{"intermediate_size": 256, "hidden_act": "tanh_gelu", "tie_word_embeddings": false, "learning_rate": 0.00358}
Each number is 500 + 50 x the weight over its row's rms, rounded and kept within 0 to 999. Layers, rows and columns count from 0. Numbers have three digits each. The size before them is the row's rms in percent of the matrix's.

# layer 2 attention output (transposed), 64x64, rms 0.104, rows 14-63, columns 0-31
096:552422511514444537469394442554599542541512465512508465534452516552508445517469496563513504546478
099:417550420525420508573508495455582557587439498486405524525508507613407483480482573572544555464503
087:462605512494508505570529522503513532488480475545513556505546483498526449436468425525476476478592
081:546568440478461504490561512345480503440484566442447542509507539504488500516568577451560499599491
083:410515546524463503471441471597483527590447440516567441470546490520551554500421365583511490510489
097:527469461527502527546474491525569524487533507491434526575398496494488499526469657524553562474520
097:449457566472416454504495539584423477478480474498625494474591503472591547483518369458511465510534
106:530416544452482539458430401614505581569523469550562446524461530477517563545440494586576496580478
095:457585470506501508403604484372452503520489529468437571522518506488436456538509480520504569602476
097:486608436581445519519441554444522500541454518484480486531381536529441387490493581499509501494528
094:501465563453500485482486465582487555508522442538593489401621483507547567479475419565523467506489
089:599485469524511526483479511447483531425516603516429550518411541458396514545584624455534507533488
087:381557504498513595541440462538533558626410454523472496568497583499487518530437443538508519533479
085:483439525516469532588403483522550415480515468528556458512506495531586526450550511410615448450541
094:448576500442510473469538502495427572549436486516503538466595502478497568486458399530528482549477
097:508375502405536467458563450483546469486526464444486482506590449571541569550542507512515526521439
096:441532543460523476461484513567470520549454423543588474451585465498564539460448359559525466507500
104:499472554494561552500389453589547531514487429541536434419439507448553569519458483549483475463517
103:454488548593490496537438462535427464507490527402441547487555465580499447433540444516562539515405
109:557519436446448476494522525490472520570540491487444517568432555472476440513478612523538448573544
101:448606469418556472461567531445602578520469447506558516449571531504503521512463543515442459471531
104:523589435465511409408561534442585552532540497511591505485437486455462448555487565514477470502542
096:490405579592526525558437418504419468477486503446448493482571483522507556448572408514529525514425
099:522404567609525518552460475585455491552488538477463532509520517517479459441519441529540536617421
105:633453503520484459493552555433488521478549515493423551527403487444507435538530630507498452472523
099:445591440483453490438546519546549541509487461538604484459505509470500500533447489511466478540596
096:489447527516497510598409392555450536531447490508466485521595503561571526491484432529609556519477
120:602439560611498492521527507412445478373511558445373540492499454512498457473605512497530500459439
109:498565429423476528526537549514517474481528451540497454475483554521503537528489554408533488449590
111:568445563619515468457529526475422514497499557453434529483455505497457496474551535564472446572430
115:489520487608512521454522522490559527460445506451510550420536489477501430478527488558440510528494
112:494568421344438476492536538425540513452559494538519475532441518474527510552455557413497484397567
092:476594445421445540506535543491577559481469450495496508454564548530540523485468536469497461467567
111:476434526491448476482424456626512537539484462577624493520445471432496531562458429551443560510531
092:406614410377500524495543486500604533472448453550596499495551527496543528497441462460456490417568
106:595449547514495482458552578427492449474545564453435535548369510499476453482550588477485413516472
102:532568456466493483398580583476595529463507479503560527474433514472497433521471587489453454467561
097:508599446445530466417601590436614530479515506517575516458487527491478458509494584484430460485537
109:512503419427518476500581536438571472493482477497534513564556494472565458446467541518480499428509
099:564364565562526498538442477580454441509527517499502510544483467496501506470524440525517564505421
115:510455501436565510498436445515489536583473519511484534547507495482481515494448452543486582472417
102:517431523485481546555431471531402453524526525490424498542493487497495527486506432464529588488428
095:421612462565417497471510468542461521467470472489536473467575464513508495507418450537507511540525
097:525389563594468521532434454522411450446517527468457474499512460504505539489555440500524562486423
109:574378548563440506552427498613473482517511494522468520557437507509503459505488464501593535557505
125:427550433442456495503473457573555537572458465523580483571516521507529487471394426536553520546527
101:484610456468554464412580556377574497488509520461523512475461503528422465497527573481449447461483
099:479424555549485528587402417549405452506483496471459466534547458536528530451520414503583539513442
100:501424569487580519561443462423566475554500548450418485523554506602518491456561499468581482456433
100:523521560556477474401534578526488486447555480478509540479407491491442497461511479494461474532474
# layer 2 attention value, 64x64, rms 0.107, rows 15-63, columns 0-31
100:458542482386510510464484490551503473626387527539436423518496549450462532537483496486414559570617
083:461481533459458527480579479544492472516370566533560505557508475534447585434458376508451498498564
084:538484414503461575398546497499494541506549527603511475454495501403459516555460539497474487577513
084:538510509500466537495475469462513444562449459405407502483463418568563521461495436561516537472414
089:413591394511551551546426540482512481569517509488526504514444559433507540442586520487443584465539
092:532493501533485527570497513548520486424465497540505567471537499588473484428543406591551440511400
105:510461449549544553477425483415498507493474432411493461492440485482529511435566551582526547501373
101:496572447509436586472493460500462572413461545506534492475442498477461484571427520452511550542543
091:432495553468482558410523528482468478591492526460495562536482546522484471541499439411431615474528
090:586406541524527492458491481509499484476522441520474446451484503498537551469453480594535418532423
087:533445421452472541455526561444521549501526507553517420470490504415501514524537618407540456558594
085:417466503463478591501491538521519545546348562386534533502463413433475584524560472525432544520434
086:486548514542466486551455463452563524552579478557546466548536523474415527506576506559460364481467
106:551407494512489533450532544556505526439414556547457467419419443454507566505402413559533476565476
092:570547491522565466508456435569518511413559446506467438510479491429503502573571569566555427563466
089:541438615537479515456511540532519486421428512489463457482470471531529539475462346607565485536415
114:461466575504552442480480490408534484574516436397521483494437485483579543461583514554458483432426
097:543502407418524445562506605571572501484478558560489462513506509469416574415490488462439607547514
101:506548414572455620469523443442513500537564549490552519524441527428451464573535500471551464476408
107:479448596601463466427563408473462420452536527522435473471578504549622428500471459516488467479436
106:574518502646513463438538446468365480515596456438456526463434407568583394540516494474508442508500
100:518445491424513533548441560564565518504449515580544565492495525475474552476471517528384568570576
098:484466463497417599524514557556575571463507497575502465451519456427466514406481501502469484579566
102:522529434492468611492500457488477511616554490538515532441444471467556432477535526395564455448525
115:554440543575536561455530476485389418482506482406444497497502528564491498511442431558482435413460
096:461470431498504513492469568503566501517424568546508545546432428438398481452564453578476553569425
143:532500449350485520522508524548531546623515509628502488476446501495506525494490515407449527517592
100:415565519546499461514489464468465450424555498450557467536589578543426519582544477464535527439412
122:505473444466513590494500584520515470542491558592430506459419532502511550461479606440483513475573
096:527401542443491515452588523605435496584523550467409498479501440520569559399432477484413460486546
102:550630506551532469496499432428481510471528425458575490550531525524523456566572436484555536474405
097:461475535504493483455567420471504452530532574487488441569592591519517512499521406487499496435387
109:509493531552533462508448529453466438515445439394463570471470491526534463436509539534537459520468
105:505485619538512377481561409486439465471497438456526465545566500526546464466521416594517523451402
114:529546437463465533502486486490520567520559528536508469464471532523533501526541598430563504438582
093:548481558516497489446548466498424485525597489401426497500517458567607443469462492459551404426524
099:508474571522468496475600443471426507456579475487423440484568486600618464517467501465540452435501
094:562555555546459447530567417558435547526537458527507481523472471394531418446480423586532429511484
120:550515474480461501569425541551549559478519456492525548464495444438478450424508565536483471577607
108:479493484496485400495457531509549528505448492464489575456524390359547426468496572506535535566497
102:522562465411519478576426519524592588492454478515565544503534504384416509556538525489519564552511
091:557464485455560507472502552557488428569452502494421448546474575505461568507427390518479523490396
109:523529467380523490555410586531537543549456484564529541501461547482436552489508545489398534573544
117:481514426519473593470453550520542525528517493437551521529473440451431390408546494507525436550529
126:517476479614489436445527487485483490518507487452508490542483464431463419464539415624556477554417
102:516492545509480413484545442486448525446555451516461442448508492548580464582504555418475514453577
097:527484438473522483557428570543614531505441493533582551529458532423402549493546455559447523564520
096:462569513526475466486493463481533547446534601584566501515491453520465457517560544479489514552570
096:593454532505462457456492527510478509453575443491441500425559571550530483502469512480471439494629
# layer 2 attention query, 64x64, rms 0.11, rows 32-63, columns 0-31
120:442546467653533524483456472446454550440503538483414520521463461491493451500473406547535517482497
089:454474496584544449589474427496527518591503548526547459447502476424501513452581470541548480519433
152:421528519597544500535500476486454561446478479441433525516487460458483473534497433556520509520534
111:570469522488495464458511522600570482609523587522548551448445472470503551459576524442467514474507
062:505517572500423463559443505503573519487499521521488579558532522480413507468415406453513537490499
069:536482531439425572529427425465416573587426502472465508545477516500520466522395551481457481441451
080:485484540570535577458496471407542498414514574532486507485460583467493458501437533519476497457437
083:514474587478453484470549518542541426495496577457502451486544559463461583489481547455516500438512
103:505474591427459522422514482443562520471525591553528498502545533525531512428449558475429458481499
078:527537469602569535516455439407516564490556437534498470548427529459444464424537449570571495522537
106:460520491611476524558458424518468495513465552512391570526536501491441450493460480532538468458510
086:483469498553522515451482509423522541517499531493452509546434506514531532503443586436508541539488
076:582449478438521524470536529512525421581560523563576543474465513460495488482599518528547457592478
140:476526424493526458540468486507480524445470448430478507545508449481441463592495437559532484503549
104:518494524363499476484504506488479475549519526506552529513566493481560578500542549427469450543498
083:548441529467516465601475416456476542526457489488571447509522474491585536407527534502516540445538
077:545512451425466504413486592509579472439508528458455523482418475547472431501501592527482506479569
074:611541405509452428469551495462548503440548441491536450417542448400510531430500512533470489490450
077:483442504551549468447505465499495542454461481484480546451467477500485442536515456526508498463499
106:482542460503490458505488492505492526469429416466435488504495416539489401593455482587477507485475
090:444548432622532487503459497400536521494568487458461525427417557475471450517522477486603559490420
102:583488554418454448458498566595556470534559525540562524513549499578562515457550564464376516499484
075:502554513495451453494509476468423652435526498501467456501481574557466496530470458547560551473478
078:568478504537565506432566511529512449554520528513554568473537467472539477411522524509501450478506
081:556510518445562529534489445514514518534521566504486528458590514466494583510544495447538534491482
080:552515592623566592459521490523466518464457513430464412536589381513489500525431430453498500551478
081:578527476400432449446537654587481472461442428537570479466475563484513525467401552518503470511528
062:492421477437582546570496433492492515532519508428490485497544554593476511520504437427542500545534
091:501493517407531426539522538604540441578555516505582595522441470420513552502514505486484526552536
076:515427565480451539581525479442504559522562573422430509401460486520558417564533580465462538511489
080:506448516615567560487471476451517514511525517506475482551510436497514424336593561515489563529483
099:553428565419472478464511491529538513516532463542506554507527384543525573399531541515479487514514
# layer 2 attention key, 64x64, rms 0.0904, rows 32-63, columns 0-31
100:462544500393438475504476549539496442491471441470507478499493526575464434596486483492478495481528
095:416584523502433509504480525414479513461468491490442488569532471563526471567408476510555443451549
109:514510468400459486506483613574481475454531472494483457504506472575476465513478525498466517490473
102:480494546582544496534511433414497507532524543539492527525526566477567555416488489541521478496491
077:603531454430572507497541540603423438573486414517536442511500549531527493574523494532524458550502
084:522487449415447442479493448564484490494485435514521514533517446537449534491456458398451478514523
087:397580492554494447514495524480545552532410511511409494565472474513428428578567460560460452513474
082:531559514603537534485493449372477573503515549544495531442506472483567520452512497537506465542466
099:525507478618563488544488417412523505594454540519493487488576487445503549485524490484537506487460
086:429462430420463490511507598605514467411438459441434529530481505459508462557475484527526528500427
099:528565471407469431509487563533461490426526438458500436535449465553469507564493463498469529547554
089:490520499536505517550503422445482542523430545557554473462499503480524469451561427571523538453466
092:488459566661520528536506436431494510499436526469434499501503494436565502404498472528522539448483
101:504496480402433509501516586648521461508517446490536523470441549560502484533495495471513536551540
107:517467529616549555532503405443500541550494546532505461464499452468531508439472521479534518461505
097:459474486569461492441475503476468551496489535561450498504497415452560545483449529443567481450456
087:466521530539533500532566492499437483539507562557525579418500555452504547491550448571483453530484
088:481464559571576588544457454453510459498462627467480494547433484428585512461481481529546496497540
086:455532460405444454496481574596502468524504504427530491507482479520471461465519471536437497619458
095:511468492390436497488511553620474432456496507486541521532463485546444482527512491454480495575534
090:451509488439459520539488536548482505455458441490461464537490526494489458584500446587447485551558
094:508490508530573494496548437419468466517477562588501503465531480459508597450510491473475486499467
080:528435496423484485454493546589539393492528428499535498473533477546475442558504524431448530561512
090:503478546623522552548469414386493524512468575495417466503427484470509524452548521519549537454476
093:506488538653527514520477442396484541544460503474497483539484498439577480437504491469518468460488
080:551449450406388446502439449518470432471524509450480491524506489515509452514490545483539534449536
088:527430586568530575455535421474527485560528583512493484516522493479510534462576546453423488515470
075:541506461616384453491491439475550527502531550528489486504432501426543399553578508534648578473493
096:500438557558561564500515473432511534522519536550524450529519522489591526398554477509572516489458
088:514536511641481497523454395508452500456495528531463479547552493486508569388463455561533512473491
090:393565479516478424551463508462490550477451539510455500467544478462506600536437436534564493365465
092:490538443610567530509516439408456489564467569513518511493478521446566544445435506494528551430448
# layer 2 MLP up, 256x64, rms 0.0885, rows 0-123, columns 0-31
005:435477508549480507475488502495436380604549473518515468500470524438463581471514512547502447464529
098:521510530441435520503462513513509495606474430475511472473521566541536541504404469553482473445444
093:517467509468555549520566500534547437552506485534488458484454533466564467434480452476453519547555
087:599518529567485467459537526487517442470537566520520512469460528410511501519603507426499492568449
081:546474544471504533456510476527506513441453558510473483551440456569479560465443498564460475515419
151:490582495527528435453592523457549540535530438533608528360512537409469452498486494532546395592510
007:541508541437527530542523656483478552474590549516459474554541446452569454553516420453513489533551
144:369481442435515563437530599552604508502503498535555562480509567473494481509447481473455494580501
151:399565422453491558498530552553497469538500495531573528461451520520511519447447517484553528575542
081:482573483478545491504478530504548527437568375492515526602407569528434618560564472525544522500491
070:472486538519457538475483526527618457461552493437505484538530533550512468453434535410513528474407
124:559379531550518521438426480537529403511592516521539533465472473487518577502583445495470548555444
085:562489401480566447518514559425563502412561608513563537501455497427514468480431489473512431445593
008:563494513445582495541567535455521555496577546521480503546568497535577490563558441470540552544546
111:531407559554401573519506522473562459467576475499480554502503449578558498418465567491484446486464
081:561464511538508464497560389512485516584501543527417438545490516529530553424519498456553528553473
081:526454495443475476598527605599408530426506505547461486513559481450523577588456494523474469598493
065:531443426515533510489544469560503526589461577549458491507574547535508593499505495522605559576513
007:518542529568492576514496568579556569517457526503511529587464570549534519525463567597487518558586
005:419472457485513532492540423486472495489450440451498493490471543537491565594612546531533518479488
015:531571521478543512477560508448554530581584568492497492478575444478502484524555441442533556507532
189:548450562438519525531484460547509458535541530568544559390499556479577526456529485495413451508498
007:446457447442484383454461395412461477426473494455458466426527460504497482486497434412498503474472
123:565428457429470536455581592602485461504547501458504500476452532540508522480526561447472542528505
149:456464544483511607478526490653489476575461510559574479450570527500527540536486472473466492574549
008:415444466452451417477473415436459392503465447480479470465427500478444498443472515503517468420467
125:558370477490522546481546441503535431499493533487547450504488455513540517415450556472423519519489
083:552521446441525532530488519551477485419542458531511548559538465454501530502586550482420444551482
072:493451525392468509468470455501570476525559456480451461486594509623487501381519518500471567432455
078:527627477456520509468494547519505454516448485595526526527642432495514492509441508567526554531447
056:482532567472496474526523540450595419526561480531585510510593469539534460415548550538521547429448
101:598488511422540488451468444472600541467469451479458444525499533491423559424505491527526470568441
151:524456503523520511381569514521516427506550516508532470363504491474595513415524584439470500491596
008:533517560520567536536556559531499487627584527598541565568533509524503496539537538556520548497611
079:501448543492523564522493557382609515389527493494473512484485480547574472424416535458425491533414
134:494486504475516521510545482515474495548498482534498579434488638409486451486539537455460453547583
006:440442519514449476529486515443483456545490423494531500484469521484449498537458519517495516425517
078:522382511442488509531423533521523503394442462489424503536482560504555538477493523510483461512462
120:525454505486524504430506527550583505469434490441516506504451570525443523552455543551451464446454
143:492497469449524500423540495496484447512544404486553599428497523523508538430512514533466496507522
120:493528462457591483415463522429606507502499470420471591517504552520416503504524476515497496526376
091:537429510612530525416578550550430500581584484578507442470470452510585441405462533540502522453517
006:454456495507414535544490533452504475563502451469534514515499498444473462522415526529480529448491
120:447496491459475475478518508546525527505490454568628513585566472496510434508407526518495472541447
102:556480501624520513418517473460469372472491475484483509465474466552480472451463522542587583473563
007:552557513512443557518457685519530496489529589455464504593529461469518460516416482605418514558583
134:570411442492520526584473451513571460476547504499468551558432453477574419487540553494543533466462
103:433498555495529526524460460587553477486492485577568459463506478542553476578459387460548457489449
072:393536498496522474487503523591402540577481493517489503599592519586396476483451469505559521514508
132:556434536459504515584565532452517594456520452443531493489454545507490521475511545519417501552519
082:549523491512563528398505551506476527429527576565573566547613443538488546455491534527512476532489
007:506451489462534356495518565480460537474562566538480481531572515493531392524473449483449573513501
174:523524452446552527420543411474556479447597449527583464404517598487506518546494480484467537541556
004:520506501550487585483483463538570452594446580440537398522476526526471574469483558510494402510556
120:491502438473517542522557495589411522543473471480495466575563524605441538454430471528493531601419
095:522442559551562516497544432509536585490459476512584586468598573471436512479474529505520546551494
101:558525521562504475444553487463545435516545460447519459447477410548563434422501486510522495434440
069:490571472509446447479539565506419526431578497449524508480443563536493444562434444544530531545545
005:446465451465479561446473453477488518488473481487465445495459454568468459472513502481495416565514
111:424493482461524493551498476610499524488488537551597485472626484500536613460416430510490472501505
075:488489455533496506420491507507475465448603483477420554483398522466411486517524563467531568562540
139:557565472389437494417527517479586491484555532542558474443610578474509573513421545419444460435491
114:549469520517569483456449538515542479520623484490392554426618458488510494530479520464459561506456
097:504397590499484592447522473474541483458518556516452527569515521542531569497617479438492490435512
099:541522481589516582461575467552550557518530465581529440407513483571515582445418568441466517540456
111:468387490568548583425423507520469487527541516505466558475572511545473558503476477523512533605424
100:538454513547484458420593464438470468442490447437446450493467473535508473465561466544553550572429
009:536521553489516581581519603534535540508538552548521522542516523490512508503508554589539527524597
005:444504512536457489550487412501539467479405448470534470483416585490478569494535579563510532435447
110:524442547526448514440539502511522506502497486548508459533558397554574499446451471435564567504376
005:522479519475574567585524532500536532479504471526500496498466526561508586541550550546584503478561
088:540456542579524537506474405429533521502440554561479539494523520498554548416487562539558528477468
127:444464512478499501498530451606480577496505510591595536492534476489540541486458473596537511538475
116:412409595431483509510521555473514436455504461453449567497500518482464514434565569438439483548482
093:484418516474504461421487546578551499469477434494477576576609504515542470480427602512420466470475
095:535390512475441505478510519539500584523510481515510426535541517514485552486426510580438490499420
134:502431530508495562500480488632513504575443487435535586459445506524484526506480469524507545470457
065:418502499499485492432508496425540520546576538542595457427412473512526511457463484421502491517457
005:495523457559485450506545509414545498470572572471508494387583506496579578590528465472566582487444
143:464617518523487414466552531510506479487539544493536557449437582469473524484524495459432450541451
103:448449540431440586526419531495510520410454430509488453547481524503524511450494489533493517493465
130:505469485570512489403527538410590473481536457494488541531440563461433426445584595570453559481443
009:466470487468486482526511369445500431444425394483521499451412516512487589499547493435549476443447
159:495427494487440505477505464595514454486558544536627479460534487455587533422521432472413525534577
141:568474461550503421548568490430538488482541482406532516406562587529493493513526507460434496528468
111:556436500458587495532576462487519526523472482497534540447525588466428505453525516521463502543434
135:469558513445528497442587533509525492520476427525624581448565532469543474499469541496425471552533
138:492522469401524540495453469542510553571537499558629454447466569513515452492456501503582472507525
094:530488491578592522457534551489433495568503553504499527369480590421442553446613578492486535571478
072:579531549488540511504516496516519446386403424534562515523462473551473563491472498513476477470451
022:462552605449472490534531558416556470435476516470546498448487533409567469514538437396520520453483
005:498516470497464575489472450447523526473449447526541454523433407513481484503517457392477358569509
141:506424522482507519494446500596505467555500453505582483499487454524538530486507505551553596531466
092:475576458465504443474467479446608561530476406467519513507397493579514476503459574580461487503451
007:552541461543488523489441549584547527491415536487460522587485516537499488480403553665417521567560
064:569516516502501422443531549587479414461541416500403458528490480539484480645554466426424471525579
106:483508486489562538448499501429524462519457541513532465571488485484486534416591462472405477541437
135:531520485457449532537556509418500554489450380501482522499415615521434474519516530455549545590447
138:544450543525532481568523473566505404489580476476510491509491375455525490440499522526550449497438
010:416429468404444443453471489449440462451527457432434454442508476428455416465461450479468469430453
103:424531493455501504569552532594462490499450478515529470455610471494463590474434445538453467511520
157:576486515509485470458476546479580484457538589528536530468450469561475442486555636445478458526557
100:513411498523506561480455530546507511564491426483486517519528500592556539548460500561485536441497
077:536408555491466471558474509547519530410474459506506455520471512509581510504449550541448423583471
091:520516620497508510521447523494585444391462435503622512513557506530562426467456487454516489502412
116:481549560520466473485527515580440499565465474443378515454589489577533511566415475527471498477477
040:528581491419512444489541489468533445558541502482502484554608420488413481477460481442546607495464
167:586517467565603536474592476431491499540535571458489549533347483435486419513558513479460485563524
086:565479569522560602510481518479535516490476501545461546548475620528458568423497557521546509482530
076:497432495466493539485476577474560440401521432495522493455504515477522570447455523488428477465424
096:569578536505532448410568464429514530525573376525570498509447474482572364488484497509483400486474
123:483515431521502497440488487580552524557506496548617428520530593501490463487459553566429518487495
006:517492447417431444514477490434484459399491547425435462477518445426530465494473421469474553469441
004:491461519551433431545484492435460499448574548509578485442532482433564623496492454373540455527427
118:517576500527505492541496476420522418504500546406478550538502465541525426526551579426520574479431
116:549484524527587538488580444427491529568464538556543505488474506423533520403486527518516484541476
078:440557521539448620503491538528464569538574481451458440519491544548422546469513482478478477559425
067:493433508478509467510518538554510405467565442475579447489504532520569456528505539510518491536550
080:504561421436448450516483581552475489475564442446514508479505480523442467606441531504460459494614
121:494574518389487510507539470481517522581508417498583476484574524521574534449463481523503457373529
136:568430503489502528607470459499500427414536455491506457495520471516563452438542551530580547463465
101:558483514512495533559519484504498552460511541418499473506465570430556490474501468468440526523476
127:511526473482548542474537448568572520480488438609606482585636439475496582466474525541440541565524
121:534527461497419475549548557456454478434540535464584545480430520510559409528509572489545458425513
# layer 2 MLP down (transposed), 256x64, rms 0.0658, rows 0-123, columns 0-31
005:547540411482467430451423543488460578410410522446523439482520453473534418505468547464421551500508
108:452492502530508516498543479538475483420528526534536486545513396462477484506581456472499570561566
069:479548535477533421503468592464531551432451471494431426512589531558521449440484461464509490465504
078:430511464517450479538409614487534644456358521547461456601468486513483450531521469522579453544483
076:470541446563473475551412499447477482498558501458511494446489525435504455549519537415580540435489
150:549442559591502491496521480555478435543456465447410416633489507562507511472487466611446532505494
008:519553528540508481470488372502501464499438468516529542461456602588440593456475580549513512526494
140:582514529416473476500515501527459555627542467500550494529482535507539507520392512503536433462532
172:484459533543519552416563531482584446558473534532446466490462563522551516401489501488516579462400
091:502499513545433476484612489424473485514437563502432448428575418480544368455450506517470484511523
060:524494443497522444613458502515412555583424486502503483547477486486503529515479455603497505524554
128:555532486577516503455397386439494469500494572555527545557531480477550552426523447515467507470489
069:412429532522504517529415509403502558555451479481396451603512416581493512497500474569478506467480
007:476543567537507507457436456533466461524434465490489489459408529556429565487452572602512409496464
090:532507493549493548577487530511366461456488429439356417503483456482466515544535542465573528484568
068:465447488489458445464414531549540525476433440510541459494437520558493459579512486519517458524483
082:465565503543492478419458398441567489591486464442537470500433535537487442412520516503542526412526
070:501532554534483508469362473560563506497545447469522471442410497550614425539504497446502489448477
006:497469437531467477554661474513514477494569494564541519492567449482536473464549450404565593451393
006:534485535513454440511399524552438536502540537488468422558511427436474419468408401465484533503504
012:505459531553490467509422470546445484462433449496474497528446545559468540498425502566494441529476
232:528468474413492457469433604492569508539541515607528526462444598494469462520441636437374468512586
007:476493562485512544487451482524448468537450466455445386522396482485440486500447475577497381460458
167:488530541528524493501397466369524474452551561545465490519530522464570509472520562505501500419499
119:514532616468503491459499473554523554585464459445460567509496568493528541471386550441469523471458
006:547507469544526503459476616527455631504482557442518429517510414491529459526500489514484515556513
117:537479445533491496470553521435483425515564517418467431481551438484515493446533538492481513448525
098:475493583543456411513484444486505540552458523482510421477512469527496497481413427521612545424504
065:478533430562484488610527492516384537464416557519540513574404486424502527575460463545519444567543
071:418409521481453451512510481506506614493514490424521454530426562529493532490521407478464434477542
050:500519429504515501494476493527428608527398520454412496510421530467433534553505419485498450577511
100:387493479597491524528614532515390490542513524514543529492491471519600414597494504526454523427548
190:463444494481414497528580545528453439470509488445428425448551450484638495410469532458579558527535
006:504516406538438425455493535518535564384440467408499417452486467551476564509448538518518508544395
080:478537408573476468555437529483478599581565556531443510548533388509421463476466495458561509540494
110:444552499453432492578444582606498480510504462529458523519500558497515490510463478567479436460510
006:529524373489441475471503510530475604434514537499494464496531432504521469481486451481511469530461
076:472607495636509483509604496500436494618567524483549492496486461497456435515486438477532540497493
120:503542485510473541528557512364460545516549545526414472461504479553553421477582440453516515506544
110:517568555516463418504520517469455457501521409536475524471525428553493526485565491501542480458434
117:486516437523413513498611498457442510457495505527487456449601449544501470531424478454481533459621
078:385491466529461442439464538447486541438418484507484454507552506526435570518534472480565529514537
005:511544398484452425466484465502520551415517546557469510454568452512524494485524435421550489505489
111:451571473458487482504460437477529576514489501475457452424438510493469564503524424539480491484510
105:444540515543531458567408520394557486492420532474414462480491463641553496455466559505565450428522
008:460545463508511457493587379509537536480488423572543566437520572519489547467545567406563556469465
133:403494521470542580487596548454415457557468501499499472528560592544458508461508380549522517453426
088:531413446436470448535443471510493478536496496464472500496526551482535598454469610555463530554498
068:580458525498465529533433493408594491417477501480535470434443474481635562509531519518477519468483
125:530487533497407428504589600438453531414519499458455406530481510593534518472490559495535481521585
055:457571476566465523392332471459537599475543549418434547481480507482474492479521449609506462486508
008:464561528462485568456446421468494432469401409426480493439431481524454598456462542508524390484455
242:510504534627533533536479425440399491458433421541446466527573490490584502461490462619593545511488
005:519478367499462392440484536575447516474515464478496407464517408502537414480504435473523612416438
127:477458613547455493502385460475588446520474511479537486482440447410571519535554454491518503430520
063:462545475566563435496424447438551540481421509430520524539532438538431526567484589486530550466476
108:421484470472505538542421589473445566515415472587502563526554496496386574519496543527506523517406
091:510427530631545536495476445443570479546496536539425496506516444456532569407545556486499479448463
005:538539523544507428556585528611488456498545467531462482563520504450489529492449505536538637465440
102:604452516496441500455559505465543489518606528482551441562425542494517482460502486435411542501486
082:491589471553479527566552436429570441522504464482484497498516502544602493463542413543528526438499
140:447529496543515524547533501573433534555374474514541518546505519483523438404476395547508557506486
121:442466469521448526515546474518454510469368447467585470597422520523466529441421423563530550476492
060:565444449545528558436444425546514587515547570485434460531466442390519461517550420514510464491516
072:512506436595417509504513447577469564547436518507470432492505467498477534536448481441454505492488
109:537450562638491516552495369559513496476388493445505413567418486474503543477410460545540498444458
122:488605476472493568547484605457499519520460517571510501500510472513511512494422568420452537420547
006:561603474576512492479525469513558507509528491490502597476544561576536578516554543400568564558484
006:518469455487490520470476585488466567530557561502495496510557403452544402491522404427503499519553
092:501545393437508531590458493514456478549461459452596561487497492467504538520453571470468536500517
004:562533524566541514450523559498461605593589629511565548521517540540533455574535546524499516595575
091:518527481449456460473474540571501473485527452468525505506479477524467470581446522537522500533515
134:537492487470487512422474553483520464528505468461445450502475566497445525515499588437412499421522
096:561562412538428472574471474449481485413511506466526442547538526547454500545551421563595514485510
095:514645452620487476564488459389443574459528503480438520486447508483425505482535443506586544518526
104:516593502616518514579527510493504507486520491465501533470435447451522462552523517454536530451547
139:464531498594461493558483437478550455497541510495551516500532400466486486439582408533545556618550
046:441515489516464480576393495474470586485409495482414476528578493542447516472462435504490497415531
005:528515654429570548523393473548404503550442509523468495581473518547478459498466509544485393549573
131:445427557593434499506504533534581440445404480517368469438484483504570488510495513552492515460423
109:528570449568527458561624419563470478620570535502510525518548449479497488509461510486498499513507
126:460551498537441490500544504435546597448507542533494449433552556560479473427431596522536466487601
009:541436512511502540465457622534474563552545581482517456530519475487529404544490468568463480542558
129:494470481478403451537541620482528421424646535539479497502595428531560502488581529434418468443518
145:478486592533508536468647591559566526402491483531481464534529491561497458446415560551501480547584
091:445549470530531448493475577473587482434473463392444491470461453555425476545471550533583512524458
128:485528499497489505503501464454439524602445544517502505512578454466551506412439556443543509447478
116:472563534523531546543323431491541560570539540539527462394497544479507468460460500492473483553481
063:439569500508528470563427608488498583533402501499432543512503513548509505445511558451537489570506
063:413466424533459495508463543474487538581603589441394486510492550482520432533551516501528520517522
020:550457426518508515459412417542431517543482446533433482542495506594448507479474516600478403542532
005:522467440480503442510602535615516450506563473500436485544485563487495494506467443561523588456442
158:476422613558500491437548428484438476478445493491463533482494625534501594483503449533422433512444
089:533506580566459518543594490544446523424462555527456487468593497500432515491526441481533522467509
008:411490469487495499526644483466543500518567478554537546433555484475512477498580513336565559429464
087:405508480525454592525441488410486525473526576476578500483507485473536492374476529568584558470434
077:509506505468423476508537435510448375391524497499535476502470474441628570496445464485503501468518
146:517504581555474468514476507548589479464547540480484446547580448508523496416439575567475464457550
133:447533502444505536563398556474531554536426479537517521495587604606443491524514457471534561489454
005:546611553514513515533395418468456465471456508530525549562464509504537618494465581484538473555527
112:522496524508461467481493456461562517527578460551568498623432490471566457510551490464521538481497
176:519396548571377540469541423522436433466501488532526435558545474535576492535509401515521568535463
103:449491573557433478501559446524485470418493517477478461519436487458463486460529346557523479567505
075:452580459550509513477527486530479459631542519511468505487504515493438501498532457463565590416522
076:437537417473482478504474488488428576645508526447409498483492578545388590530480499516481514510531
125:516391514498499527542433471446552481429510511548621460590442488467464507442589446511568572536518
035:486399502532490531502460531511472566469439511497512518441396544552588557498542497586475383497517
147:413534476505485489416596522451486576576445498565581628483388607486525429387460499527477497580522
070:491544466569505477457428457569465529581610499497467511508486463445486440521442434566540440480515
060:484583405582504473564425498472447601541481551480408527601498475534524424519483483569552472567542
110:449448428507523546501507500484499517538423545484498524488526514472402593460513497572470597546488
121:508558566422552538440539626462420515476419482421437496412437566460474527482456448451530493533501
006:431544613497572533456411447448523506559461481554481544437474539524457507486514587482512402525577
005:544588529414578556518424519523509450564516529560498476570468558472551450557512491589428460575579
112:525330521417481505422544586515443508528511517501470469534451540577486552445492435606422511486521
114:531530469428446435489472602537531471513485452460481496515460470549486467564434592471462492481513
068:552450518501547422562512501525536451504424501569547502500503457433589463530445463546524550428587
091:512575480542454532516418476477501595497501575540410538523495461480445525450535462518505506479444
100:485472538602543542510502453401543493509467553552503499503512480450571524399520528506544545476442
125:504400499577526520491523463526460467410422542524474489506461467463444488449587494582480552626445
127:461532492559498536552463499493454539643475533500576496524556572595393538512517388424460475498443
078:438444495497522400611415576483619515423482519406502451559504486491482507481502452515559573481501
106:550595513557515455430546418495494548528498467505544502553518470417462520512436451568452468485552
117:493472527484511534440444452517542549534445442523426450540540492526480580498469516536461486553480